python train.py --d_model=192 --head_dim=32 --d_mlp=768 --vocab_size=8192 --norm_place="pre" --positions="learned" --tie_embeddings=true --init="normal" --init_std_o=0.0 --beta1=0.95 --beta2=0.99 --warmup_steps=200 --decay_fraction=0.779 --dataset="wikipedia_en"
Each number is 500 + 25 x the weight over its row's rms, rounded and kept within 0 to 999. Layers, rows and columns count from 0. Numbers have three digits each. The size before them is the row's rms in percent of the matrix's.

# layer 7 attention value, 384x192, rms 0.213, rows 14-31, columns 128-191
107:488508467503469498492438503484493472506521463498512479492457519480457470517522484496480459481512506479507515506487544479515503503482507486499514452525481540543498533539488554508523535521474478
099:479493501478509498445469485526490557494518520511497525520463481519464478508540520477493488503519493517546515499516504506504476489514449542465542513493462521518512502473501500492480489502482526
100:467514505495517461531512502488513469488528551517451501505500489535494503490521471495505534500480501507503467501437480537503486446485462521462522527494490495495474571519535521513488483524492495
099:440535486544467504500535514483489459495496482465485517498499504530541532481497499515463541517472496504459513490485504502491501492482498486519474451533559483510549530455507468550487489546500504
106:465494508485461494459484533494512466500500517519517505484490441519487500532522525450501518530496447477462473541437526493525495533546487457502530490482514491499548524493516481508517493487515486
114:498504517485496530534508534491508499493516494491520532535516489504468416505510452482467501479495510507488492478531486446527499494430509531500486463502527505523501488525470483538541503507510490
107:487498492546489508462511479500467526511521527472499491453472481514492511544465501449487477479537527455550482484471524504487519478495517473547511491485493469502546551489537516508495484476495516
109:487492481507434504492494485528467498530505457461509486522520532518502505505475487491518485542481502520528482459505497453493488511446460493503494508486471513471500534532544453492506494536462493
105:496499493514538493472455460522533523491515485524498490483495473499498446497502490511505519475499479452505476482497535526509465500489521491544484515547507500508505484507543520504444506491487475
091:485500546494534500490509529437449503480483449534502497489505511529562490505441509513462503504493501534482508526485486490475534476501491501511477508418536530500469453520493479516527478473532511
102:496476520509460489552575516513506551515516509494505498500536540497482536462514486473501488565487512512504505458507532538505482484481505514466512471496519455473476490488498451512504539521503522
110:469546519506527505505466510504533488492511497501454496533492480473510485548493502523482497485495478523539446495532501464478462468490511497474450531535473480495463492526515471516529460478515502
105:543489508512515498508475499485489513511547503489523455502508513505472503506508435515509537526500513475502514500529467513475512454507532490506518492515579539516506479477484505452473516470524464
105:467494525479486607456493515508515526479511503531535490501513504508471483472475478495474537478512492478470498530475518464518558469492492480486490505504464492510528473495498487549467490471506503
096:474513529528512547470483518512465520505527494474531533446528485457462499479526492530490477514508473546526506503546515526518498484488448454475513454503484465518525534470525529509507522475477487
108:538484482513515504454532495482521475496524553477518477519443506502518478478536533529519501494516499475461507505525579527492487520486517471515497509511510519518551504506528473504504464470541476
115:468509565454491480547525489519476530518481552476498502470514559496531486467473522485540514492502492494526513469485525527545467485501537481530475547524520516548492511494455453530509464510495449
100:489524516486529508506512531497515528483465490476489479536480507509501493498554468491489480489533537520531470482543561501482506470472499513510469498496477496508542513500537465520530537538524512
# layer 7 attention output (transposed), 384x192, rms 0.191, rows 14-31, columns 128-191
101:516541508485510495542515486515467511501500498513514498503500499483522475482522472493521516526511472478451501545477508503464459485463561542511494518497462500505530489552514501536494522518507467
098:470535492501498539495497522537478478536491479518504508547498539483508511517505473477551518519517503456523533501491479479510490515548559464504512489462541523497496484499554558510558499525473463
099:537501503493487514485541513495501554513504487493517481504536507496487521523479499508532508501473507485542508509504515526520538515476526459503466494470501520487473535537503483489517537488513495
097:541485487503438515458518491529511468506474521531511473483503460479490517461510533482529522508522566515496492454494490550494501504520499547452505506513477516493525503535472503520477514499516509
103:492471497510524467475535490507481498463489449477537481472451475526466524487519520477529508514511505550479516524514533535485490537512504502538481489515560531484472476519503472508492461501523485
104:489475510496518488528449490476450487529494474474475498550499487490549527492498509515510494458529490465514553497522482482487490539477524463516522528490439549498488534476483507489455485485513533
099:541537520490506482595473484489553510488509496495477498536545524474479498501523528520546464513477491471494480506487459472516507466480507477493438482510489500508511456554509477522480526535502453
105:453506515509537527517496512544549505465473472485494499509498496502526450503488459477479556450485445508477488535490521519498515491498516498527500491479480468509470474502482498517503515463491509
102:522487511465467505504531500518498522522488508538495517486509520507503528498496469481522530576482538509475483532518497519504556561449538523482504504459473476519547504523483492481531491539475487
089:515480477492525472486499533506500496491542502441480483474481462509547525531537461520486499497488520496529468500475551490488529485464507538494514567501494482470509481507455490453502471490527525
104:481530497439554509503484532499540511491487467484469521501484509536501510494507465469484513465433455479503495455516469534502534500543496474523486452554475513493503508492496476508497463483493517
110:499440500484493479484523461476501528491507504490487511537508470494490531515513490454501526507447510506501513474529505500508542480567474476471521502483475510506472501479500516486500490490502488
104:518477559504512501487467548511502491531505486523485468503510462457508482517502491491471500480457559503463498502518469507488493512467485486484515537484512523493528482535481516488536498553487473
095:526526514493495425513505519475502478496517514490533556535492520511536505528499509521494507496517507488439533461465501487502488516493530541489508467496513543515527486465480506465496461539505548
103:492473515447496472465516501450476543451504492489506490538512494511498498520501507569484485501463554520520474462508492483518512512528440524492482494518486482489505503493555512488502531519485502
094:492472483501513536515476496469519456467517478539543506526508481513502495490514494520499512503526539519515477514495510476456510495489491526518474448500518495512515463530476525530443494509416497
103:529498479486517486459473544476522517503504489544535510488479496493475499494521497483470503524494564517511551551529489491514509488511476492499505492467474479495505466503478487498519480511412485
100:493495521455544483487552519553496475521534500517476497478513520498508496468511446531471516496510465483516507505493479484500529471493532513524521539514447476494485443508486563459523482480472510
# layer 7 attention query, 384x192, rms 0.239, rows 32-63, columns 128-191
117:443536500506523501545469503487454533536525496529463511467513476529491481550461509543533487496476458462553504507469428492516497493488514467490496530509535454471496496468446536538472505474503536
107:571488514521464482519518499529510485466502488493480508477471477499501469515532466481521508476510514495507551499445558487520505524526474492484495520476507469498483494492517512476470490496479474
101:496484498505490488541485553532504480487502501498526513500511520514483525450492522493455483492492478533486474492518505521548500472524502553464520526544451523456487519484478499513521532503491516
114:471514496516498490496474497493505509526514425524480490497502507536489492515480518521503463512507499504523498465539460547488549504504546505494504471501510489469511509513499466538511475488535543
096:504505514445509514495506500501473467507472529513518544491516510505488538497498504492487507485517508497486492504469532493511488500491475494523492514547472499520500509494486457496453462530532516
116:480514464501490502476506460534504495491512427510479569469464517508525488531509523531488506553557468482481484454503505500465523494520453508510552506495479526518481524502483513489513483515493498
107:499522528511491501528473498481484504442436510469471485525528479546476512476486482503505483533480505519471519493528488494488491509542507448462458478452519530485494468525542512474526558491513478
102:494515551491477485501532506450504502455478503493474497499528507484488525505496525501513513464502511537474504507520510459476481476516525461484502506536516535493491503517415508528468525526493485
100:495517518503470528551535475519481514506447538490453542479466477487475487494511492484493485531537464501475506491482526507465552484483526511525527477481488518494503524532538469503506504484465488
118:562478488488480517502548494490522488518482508482532542488509518477510512461560525470495488530555499528442482505498521513502547477566465527479503484503481529530494551496480516489534473502444509
093:513536476518541503494474489510464514531440456496467493500515535557479530514499491502484483466477509475497507489550442482455555491564499497520502499537485490512483500512515486554523479508484492
093:539534527446495496499471515492522558527509456471523493480501485515481523496484494502485511518495531521467527513483474519519510529505492519528510509494498458492474527522489467508535488497522484
099:501523504532492501524484511508477506530523461487534508516524484526513497540485505515486490496495470489483512466468472511506491468470490487491516499521475538500486523511508496481565477486542450
098:450496535504489506471470516521522485504502553457480469498508516491449513500479538536502498491495519531497548509529475516513492509502544529513518495531510491500524478496510518477503473506510456
117:449510489472519504513460541478503502519502508493511491513496494528496524494481473513475502497481471522531542533532501486531484521489458500464520534494532519507523469508487518515504513524518472
100:484512508469530488499452458524543538519502472458467478502512468518446535467519494548507513507537509516531524509499470526500491496505528510481537490474499477527516475497517532488489489528543531
097:449463509529478516525509495499504538467469519520485514518522505502502491514499485490519490486538477491518512558495512533507511515482476461518539532468499516522472527515506467502481466518447456
097:530510506503482465497525490491513518485455458516519496552518529523497456540531496495535521479504507512481506493492524517442497506494527518485502460492475503488484496499501511456482507471453472
094:508534475475460486512469488517497473477524517502476512498507516519488519456490527483482489506502468553501456485523447528492534510516515508454507502513515483485451490491507487515542491500517458
101:492542516465482463485487506448517511543522504508491511449509542482479522522485555491493466535461499488508503517497506495466499519483536485527513485508563511509450504489462546489516479509514531
097:533515523473516502511506515501509495525498523527474485514476540502472480572498492521512499521473485478535500501532490527510512512511450462491577508528498485466518499533481446482496470534510466
103:494490512487489479508503493498465510468470483536505489566502538486553478488503505535537522507463487520438492534497510457567554484478476476448511492472524518461499527463476485466502524481487460
114:527501500532515490509493491493469515457566483538515553489503489566539473502496507515493507524493495493512521488509476477469514502490491501527515441495512464505518496517516475538521491517509504
102:470507478523477503503455470471521522515499522521468462472528492530487534535480454529465514457516495487497454495511463516500516509486477487517482494544561530507506488479475485509509525494560474
104:518431525500499503505484515476520529487482499520535512510547548463513509519479485482504473524478500535484477480457509472538529497540448477509505470484493479466513468501506562495464501544466529
102:530480466492482517461509490512445484476475504523525504481473511447531466461507512521525503510511506520485494532506504509518535472493516532472513512495507498477481488503516512487518487466499455
099:489491502479481500513526518507516533491503512520446483504488487498469519462488534516518481509507505478504516484523504528529505490471505459519510515491524470502488450531487463459459517456554470
093:531518469503485474481523548492507530481505487475496445515544518543496479501527531466455475517436535479487509482476464527474524515549467488468488474506502522475527504503519467537503458527451490
098:549505474470511490484533493549494481446515526516494499469506541475510518462500502499544497527492487490490505512472530472481525507477476514507489496466488542549485500542484464483485485514429480
095:503505459524478510497524461474500531486469490471560501527501469493517501480495490506462502507444447530474499509495533513477481482493466532493493508525512480563502494534452497458471478512472512
097:487475548526494513453474523500469509508474525502495465485471494513425500487468537537486470504476496471476504470504479514535478474481525509507536530476492545456526534490508533480480543543515532
097:519531492520536471523504528484498497503534472527476492492467553512489496510474477546503476481575498488486532533478522554457513542470501488526549506499492495523471511533533511526537450451485512
# layer 7 attention key, 384x192, rms 0.239, rows 32-63, columns 128-191
107:458521487527517516496485495499542510518491484545500523481511452528497458549528483510503488485463514519518506501504548501444525502515499485537515509535529505526536479536504509461473468515500507
102:524492499525492535529484441536520535492486510478520444483517499515517486492471544487485477541471506502450474525506524487491518506549523509508534532530473506514523472492516468509523502492504483
105:498507502527517476499477519498486476509523516495458499511501540513494515477523526526559523528519517540499524516538539520499539507498483465482508548472491510490496449487564479542503477510498447
107:496489488494536507514492538479466502529497498490469560511476485486510463513509485550499495523481477483542502476518499482500477498489477549548455497532492487516507493568486498500469458529489497
104:515454501485488509464513509505513498505518503461461510496476520502505481487500468495474497504508488474473455484484524526490517497500554471498502519502501519485492485507517499468515503479524481
109:478487552536527510499534454504518499476495519543523473509445510474503476491483476512466498507449476532492467484523483531487480493485509479534488505512502492483427496514479514464508567477490512
107:532509485501459461550448473495489530488450491515486550529515498540494516514485539523528508449473527504520496505528493469513499500499529489445483501494501479467517479488471487516509520461493444
103:531536502491493480529521494536530523497499480490535525471497449505459507530479496489515519510514514498469512516501521513497530464463494503527533515491490524501506517482494518489515527509494465
097:455470492502519488497486507497504521479484481505472521522533530531523483510512470510484510584508478504458499480530483509514448501469479481496465520521511516525524465540496489479506526501477505
105:516538471454503491465562513547507478515503480517509462501527514482513497514443530501515522490481484488533481472475459479526509496491501449457478480482490519535502495475453496466501467553459511
100:496555512548492480565475483463486470481469499504516539510506507495478506511544500515555451491462508477518465434518481466510487513512517525518537522476450506507522541533458483535513486463482481
097:492491510492484485503511476527538472499477520458478515464558507488552487465473525518496449510530508482477540462476484512490475466530477478514518479524515517525470461491507512490502501500558526
096:475519528541482484509511510490530502506508463485505527448473486520485481491486497488488481519507500515523495473505477506528479462440495481536524497475467507462479511486540519520506487505515452
095:462478511537485511530491489496555507531443501473518486468505470533544508449569461489477520528498492529489529465454487524495513475515535481509531476535514495537535510495545477525464507527523497
102:502493523510493505506451506512485470480526505525457512481485476510434589539492532554507471439520499511522530525506461494489476483492493491505517521508510522482474537525508517525563504476530469
104:493524498512504514486524518492499461499506498477513543457476486467493515489531459521513492520517534497496465517517484520467504513520515518500522529522529547512501493501479521497434496486468493
093:485474490462500509503486513553515504487533514478522439503548518483496528492460539493496487532546501463494479500489511512539501502478513510514538524474493513512510521491497495486554490467496515
094:522528510468471500472485509497516441506465519511465466549527525484507518489532586500490508521489537468475470457517500539489501542523523493489479516455477514469518472504498465498503499516496478
094:473500514500492479515518463510498491452498470494509525511485444499512464500537464517498468511543506517522511495493505576513500538510476495502489481527508462519495479520500481478490480460528530
100:474512526511500517488536477462476495472521477484504497437474504516501453502557492479515525488535492519496528513515509528523466484508493484491515500529522490542499429488540551498472497523530478
101:484507497478511455475498520505468478529480521498503513497468498493487505474517535525504534510533435474511458469471477498503464510475482546504497543506491474528475531503490507528498481510553538
097:572506527482503531492483489534497511531506503520505535509515472458535511488530493485445479477494521477491490466519459537527505498548453488497558468518509478456515472498479486490515510511493501
106:514512507538509526513515523459449501522520520486469499482474488507515501500531485515497509526475480525512495480469494516510516479512486456551513481501504522538491490559457498528497494487552498
102:531478490535501462507505501503510530479482498450545497492499439496469479495459473498507486480488524504456512551496513504514512493467473479510491489456588492530468521550505490527558480501543491
106:501503504508480503446488549499510529513499509506535505526471493459460484501460534478535486534499542520531502496501466455500451508471509523518501489506475494510529487502495464521519494470449486
092:494498500527529534506504498463498522555502469520506547519490485520480512441487502507478504450469472446473473493516538511498465519463468500468529540511515495509499468521491481526486489420525464
098:494458511490510518500493460556500494482484518512443526479500469463465514463493509554489531473554459485466517534527505470518486543511503467521512506513496517478550510522535509483513515479517511
096:522514493496485530499501510514453480509455439525502517506474498504504504538508497496513505481496479500501509493495490468514468548502505502494453461507466538522497548494468536533470480518468473
099:529491525475438498561507482491492530497485465504468487509493488497489484478500509481455511541494518532490475511463479538479487496512498450473484486487503514517519506478502524492544500523512505
098:516468454484516501496491504466496480451467501554500496484511505470479513506467541517542515519471526471427484501547472482493502510498482473465521558479493570492505475467467445515488486532535515
099:498516537529522486446478511516494484505487519503512511487524510476481483483530471526510524493550521487473538497507480521448467524494466537541513541509490479455509508525498515536480522483514515
105:458494494502520495487508485454534468466475445506514471490455491496498483479535505522505507535516491499491499516466517508492527487506555473565527473527487510529431529500534522503497484510491479